config.toml
d_mlp = 512
vocab_size = 8192
rope_fraction = 0.5
qk_norm = false
tie_embeddings = "early"
parallel_block = false
init_std_qkv = 0.0276
init_std_down = 0.00541
beta2 = 0.98
grad_clip = 0.5
schedule = "cos"
final_lr_fraction = 0.0
steps = 6727
dataset = "wikipedia_en"
Each number is 500 + 25 x the weight over the matrix's rms, rounded and kept within 0 to 999. Layers, rows and columns count from 0. Numbers have three digits each.

# layer 5 MLP up, 512x128, rms 0.147, rows 135-160, columns 0-127
514503499498487500498496508502500508508511491484502500500498500493490503490496501516498507503513503498497490499510493513507505497511505494484492492502507493496495506487487505498495499523492487515488497491512514489492505482494490507497487485509527508506502487509502510501502494497494499504499491498503498499500501496484493516503504522505502508474502490493501505504512500501511498498501
507464438484509539463494478531490505453548502473498534464486504482515471535516490492536472559450541513540500506551520529453490526485476521499452507494494471482441503427520533484506501570501497537481460489533480505500512477510502527495502474575493524511554539519539526568512481528500530469541516478525479508525465510484456509407470527462513461506509492509581500469481490450446478479543
533482473483510526497476513479524455492485504517514490481560517503488486514514470512516469489522535497488520515480532499501532439497496514535475489493537447487482489461478481474511480504438445546523480474450504522466528464491516527507528487498538524494538478524527511494505508456462481478497505487501515462508518516472490550508501454484487495504503500537502511549535528474473485512539
527508509524471520516512499534522500456494480488568543495530491489494495533487501477556471499493517483518536490481490509461497456497521506519454517509525492525523539466520477494510521507485483500490528466506527504461485500505532501485510533496532522499465468536516504507504478514479530507500495526533504488502494495506498568495437484488523517464499463507502516531477504506438504479517
502514485503489495506494480497522501495521502476505523499510506490486506509515494516508503500502498499486496493509503513495491493506496497482487500516519490511494510495482483490492493513490497501494495480503506495504504491517491510495483502524511518513508490497499513502491488486483496501504491507509504494507519513486504509486493507500513498488504488515505513495505505503482487508514
525546511503503502510505483509518482523544445489475497487501528496493493455494490496543521520509486466514480515526501505528499511493506482501499453523526488499486478527469474500523527501505509450425506449544498439486459509482503487486460445515482514511477502508483493526521494500497496483499514499511449525486503476494544510481471533539527524495471463507520513489477501517547442473449
530556533506500502506508493463494493468520526467543495555496509482474474458476515524534489548545525493495505552546506472479495474499494494470477550509484468513516484469490497506487495503499508481485528483539536501469511500506467510470432522476532496516487480501488507536469471512505457537547506465566472513500490480491550512541498485505510467474521504519500525508503516575501501489505
495487504486513495493479521486528502519522456522498523545491506478474484484509460534521554541491520447459517472470500504535473523517514494463466484501490482499505525515502547450499530496507532480473513516502491442553483520479461500508546487530489555502485508465503469499508521503507524439523455490474520454484500480515490524511456549516600513490495487471486560516402528513502494527447
506494501495486496504497493512504484498519508502522524494501512494492514509502496505500500508511498482488509506501500490490494498506504506474472502498519500498494514493501496510486500512507487515498494487492494480510494482498496509491495501521507511491507492498504497510490497486489501510488501496521494491506513500486495504514491515502505503481516498508522498493497504512489475510505
502503487497493503517496500496501505494508494500518511505514512497497515495505495514497495502506494486499494491508504507493503487506510501496495493512506496501496506502493498489495501509498489503498486496498515489491492499497493512496488488510506518509495498501487507508493499500491500501515489498510493490505502506489505513505490505500508500502506502511513501498507505506498495508500
509470506492488513535482489468521499503499472488534515484519487521426494494514492485536473528537502461496508522523473517505480499528524517523525479584499443457445489564456521554527499493517488491476522456508476440468517499525498499533515480505488477495452481505495503526466513462490510491501512509494499554476495513472519519503473498522513487513443518497510472467526522484499488499523
515566532526449500517528510508498425458530497508517589496537521443489505477495497498524457459523469501515471508488494464446506487548536504470536510499492497516512488468522462496436538501508503479500486498519508489510472473493458507490432512459483510522469482510509536553487467497509515606529538498520475534539512507474496519506444512512485528492542467491508533504453469484540516477472
548532506477498496529395467480491486490517431453488481542533506566550525524496452534509478583478526422473498493529517444499543511538492557529529468495519580452481557476435548481497556498482532544517560462494504431526512497514485500518450502493509500470450557514494589551430488462483500496510449454473497508462508499413436453516478518537576466493411417478534475520525502476488441529508
481505444522491459479487498535533495527545496481497555471497496512482491484515490539526514536491484500487496510494438495485511467481477497511503510536509495506507484451468531503512515532489516496474509520459551500461487427506502512490457473577522524506492519475551471491493514494481520478529470431453502513469497488481537512484486494546510533491502481537515453519474515488498488498521
475484469539529484526446481531545480520579491513506558484513479493501506433541492516522549483488458493498497498505456503465493476490455489487483470519486506506464527491447498477534512546526525481449492515493550507483481391513512535499493443572544525556499536468528495485442495526527536482488458496483481475475494497470518501491472502538502518508507481472521479509501476483540446475515
468525504510528480518521486528492522499508488504498491467541543470514520477477481494490527509511514478459507464503470469521562524483504515503479482524498524500506524487475519533489506520494527494476515484520525480477478497472468509511457485506518494475536491505474484500463506521465512508502487536497458487499516456503470518491492495491535494471509492473525489487470531499532490495481
506543517548473496503504489481482496490473500494495472489543557473522529511499469557485563499499523477454511506560515507476513474529451511452461531478560512538538507486513535466505479497498485515510448520475483509504449506487514533503489472483497515543505475531456498513498462464527461546512435463523483520498471485421516471524529494449518536493479473534507506515541525490484508507482
576538504483454470489494469440475475414547527482515543506513496459469494483476478494528480519487528512477518517495499571460529446484499506525484485501514519508451510463505487525522517494533480487518494494513472515499529490539502561490516550524533512541487427499513543550461452467465500515507521439528484500538533485503549529473452492494479507494560514497495506519541519481469469450522
491463483546510494478488508518517445514496477519508494477503483505513536492550492479540514488490474507502496526497536486527493517493486471509490500479499454514479484492484473489516520532487518493454476525482574494483506486541535489456479453491535507524511542475530471482457517494510525481485498468497484509489494534481500513501470503521529499498485519534521485533504487560511475471472
526472486500476484500494485472549476450511514529502519529495468514487493510524442494498489496486513511497494555506491569522522509539476500504503493542503454491482559525488443488506512500541508495497525482523518505511472482461520564504492521532519497478501455473502556562483511459469529543489472525502481456532515499482496506491488489510490532498502519497487504531493498483507480510488
477521511531505445541475502539473516521523512479514483464510481534548536475506521501485537505483488497480460486496490522518484492526481482443449470510476511498536474546434489509515526520515465482475510535522460495510507485475498473468468484537499516536523461472507482518518491479508560510462504500497493453500467523485477536492474547463503507514539472481522504500585457496500499569504
499553516469528490482503494471475508541545527468491479491490474497521550487494476497475512496509458464499510505521479498501498518481490505526479525538535462474520509494445568488516493511487477480491506520486511438482499483468466478485453523504507479527463505516480526530499460469498482517495479541506516488505517482486506498558472497515507458507526507533551486477542501530449486502491
514476489539510532514511519510488517506478502534506532474497515488481519532514503514530527516500501442492529451524474496468450462504479514455521523513483503506536522491513494470487535523475485492454470492488512474506484460531525509515508456527493506519483497506517491489507498528474527491486511548474455463452480546494485534460472501533504547496499530492522511471478491495517512492468
557505521554502468517516501518478474476492488472502508484502487460487490475485510487522497487503483500466526471481446528509490494530515493490466553505519494490508529465525509493503541504528497465446539467513522518492501491498504485490496490525515484526476497540522499474526479507518519526533480509502491488513485486493472539499475488486505530463533508520504549493496495519519499515473
471483526555519514523462483541522504521528498528521512543510510521507482484496468514527518499468496452485515504458482479482499493458500505506452525506485482503491541522472500484522515502523501475508513501470595482471470498481469483441470498523550490526502507517521471472476486517502504508472435479510499487472481488513546519498511501519519524474490496504506492497495554529522473476494
480516498525490500520503497479497550498497476506512504528502514512495493540493465506505485558479467461492506475483472493488446509504498511470475509523510504496511511500507516506496492517550518501483521531524490447480485502509507510500495504510473507476485517515501487490469484536475472554470456488514505522499524503475486488528494542509482491485520473469515479462445541536499532519468
# layer 5 MLP down (transposed), 512x128, rms 0.135, rows 135-159, columns 0-127
515503511511493504503504502507508510494506484495503508503491495497504491499494496506512496500500498488505520502496488499505504503485515490494489500496503485499501491504494509491515501502501506498500509500499510499503502502489495498498503496505509503505496501500503498495504499514509488504498509495501489504493503503491497496509512508500499493495495494497501509498489508491510498496492
461496510529522508499525490534540540488513501465475513503531507485480521449466515456490422560503547476512548467477462522545473511480498513467514497540467480546454486508535496503470520505479492527497555463543528502485500485534529529479506484488506437505522516454499572451499494522504469500559499502538469465530466483476484500511479441479508481546545548469511485475494518445505511467450
463503465486516459509505498492499495520490494522513488517446479494524466502507560573469496507535499514490502503529529539531498479486490542471571507466500513511464508487516484527516466476554497510536503520542486550508472503467508468556488497494472530482502482489471501512520520524521495462498535494527530495467485506496487478491516513490514527482510455502493506473489471430523473493477
511484531476479429480488477468498480481537547496492512510484489523503465539510458470471484509479487516458471503508517509494539475478491534525521433503506507457497525520519513528464459430493486513504528497456473580528553541544482484514497527480478506503503498463506560527509497505517473473478493484495515488502521490545505505533531469485538484513503489511465525520512522505523497504500
483497497513509492493500516495503501504499499516504499515491507496512500488494506508510493508486498495492504504498501496503495508490496499495506498501485513492493510497495501495505489518499510510503500500503511495494495503503513494497501515502505501494506507509498495507504506515499498499498504499497494494502497508482508500506497487499493497504514519489509493501486476507503508488507
496513539493504440476490496497541491518510543530506507493487486524507501507488513526514526497509553471496494499484494493546526530482511479503498500527452526490507521491515521461483438487446530546519516501516509522470494499473486485458500494482509525521456506430509521478536492499457457499520536508482508510559509508518484501495505484465489487498465531496481514469463513470475497543473
530500471504482481494504458511520515502513477567483508446511454497505491527513495465476521508466529484473488461485510506483549510508457533533506465492510535497483532512515508488484498439486538506523477495474481554497525537480553501565506484495448496498460519497539498532515518510510535469531509472492438529483499472514460502494533476501502535519482500490484500519477501469507497483502
443461518514474481512525541521514462523528471509511540522513496538470513533547483519503492538500472481536484515491463518514477515501530472473477508511496540521499487492518530470521462532460494530480560491511481469537494460519495463474532517499491492505481507439507497460511491559510475517508435502480515478456541505497513486509516489468500516535536494502503477473496507500514500493507
501505515513488519485526488498502498508510513488498495516492505509509483503490510523507513497483515492500495494503496475498489505500497495484511529509510482501496511497484512498506511480501488512493493489501501511486508524501524503504506504498508493507494503505506498492507494515506518513517498505496491495497502479497497510498499490479510501491503505514491505489518498486471484508504
500499509496506508495505503506506505503498497505498490497491496501494498497499505499509497506502503505495499500500500508513504506495503492507499502489497502502481487499509500503507504492496504504509502505512495498496507510496508513503510495495491491488501505487499497496509493508499510497501507500502503498503495496497494498497500510494495505503493494493494491502493499494503494495497
511531491488535526508466517510522442496493498491490513506456503521577510538531481512496523519488519488495480510467516495509508541479532507491448483546491533454501543504489488434463490538508530500508486528464496479485504486507497472470511508489522480487492506485479481508562503507489509522480468502458511477460515564468494505488532503488546484508502522483544491537526467579460534491483
497535457467443442495446466499545513487502508482521498493501494506500455509511499527505538510506496541490501527505483546526510483496458510476459431484473498530477484482532473514459492499526507514476495449535517550516514492507524469502494503507496502521520510486512459512507541514520516489517506458498517523497530545521502490409488527474541507549489495469487558546498456472508481501500
568550518510455540511492503506538453488499469475486524464448419528542578493545521520488492547476483467472510543481506480557534441470512492514556528478508491505509503479505498436517508480484506482490479482428504472477519491531557487477521530437480487466449503525489566490482525462482514519514572462478482507527482535551500481466534526531537490479460524435499514507456505513535478544530
497514463525513551542519482505505523493510493561502465477463509496525493461511486484478451463498542507499515507483493529506551498549495527497493539474509506468494493505473504526488545412489514537485479524547509505522544478540522526505482542476489474484527493511486486508485505486483538523521498521493479447487443469489454492500451513497521542451497485501449510517530528454488513525447
505508498507560532503544532491485551491474511496475425526477545489537531478484498463465457515506508537503507494477494522548516541566501495451512531523501498465456500537490523514480547405487536491516497504481530501483564479512498530482504503477421495507504460502481516504517467515474515527507466501480469472488471465537526507538479504476478500468539493492426518479520463468522504589500
490529547506483472525495461505516485491500518535495523467494538510494520485542519538490507521453544491445513470484492508541528533519541509491523493484501515495479498459480533519476476485470514522524479513522525478496484494479506534502481486470477499483473492511517518531522476487490519533513476500485507485488481527485498533505518476475526481499536491478516529519487506496450471509512
501519512477502508498451462499525479512460476512508522528529502485514532515492512494443505502508490487536510519455515492498493525472514489472537511476510520493537507538539452463472466517505498512549501514439488471515459490482545474555534512452502473464525490559538498510496503482511482510503529506464553524487518513486454470521500476527480476535457562506530502514504469534435531412536
481505511477481520503544495512449536527542552498504504502474496531519481554472510470504502498457468503526466475460490464516518445476492475491512488491472459529530533550522444555501550466518473472556494537509508540519554512512498465526501531508478466494490551466471486468505528559488505452492510505511514525468491515522480486476483470526509529548457517480442516463480457484517499512456
501525523501535564504505484500507570523460517550514437521481542492500535475526514504462493507530534462472516478473506489516463524515508520493488527489531509490469492489480520506533504454499489489531520487504500522483477488497482470465508515486436493476523496508483542495519477516481487514521477524511501467538514511522510500532516475470497502472515484502467525437498495495505509557472
516485512565480517506505551489452514476502501533482499519501516481490488482494527520478537493537497511522501473452501497496473521526464445460514484508541505509494492541514511490500490470479512474487506471503456502517473470478477500504488504485500477518489484548538516479503474481529508477502538487499508544488539503510521487539491524507478495501491497510430549486462488469500539513490
501485541534504512466534458532504477518507497470490440531461541554492528500531521477510540446544493478540506500464520503480471499491482482475499503525547501490482483550479473484488487516468515500487539516533507513537509500534495482502489425555507446526489492520479504551458514521519541530441517530466473486477482513512496515450468511459501519491485491531551488502517462491546517489506
533491475538458493488525469498526500544504501507464529509473472515540516566519478521497502484480499503480505480456473477449497553472470504500540515526506560497492510489498516522469541477500534525507489500496516493536556488484534475495471485487517469466477531501492530488489506482554561509496521536473493428459491510523451506437502494504569544529497518488529487500508497457500512479485
535509532453485489483499464476477463474465547534524507515504497526527447484449498509498479538499515527523512479519501545530489498492487541508509504504482516505495498480523504494503436459490493489511494508503514528521489499483500495498515496537506518496507516537525506520517480491462435503530496431509512487511511484530529461531530484503497448488518502516468519475498466494515459471530
478515501483454486502483457464527500529531543538519538508521505510549503519564486555464490512499512542505481500513531496495525464491496543471481448496495512491507495495486477486487432485473479529507466530482484496509498466487513492516499521499504531492524511521509504511485491510446489474488507487514526497485510521543529492510511503503535461489491504489467500511487501492469488496523
494499474519490480502480490479492509478513517501515515481460558482506493481486510509485506521510523530487489481474496520500542490541455497467519499487500540478492518484515542528495499447460513493469528549515510513514518482490469521505491472494480507520485554468507496496552521507487518514521485550526463484459480429472527511479510514500492533479467462529505467507481529469496490563465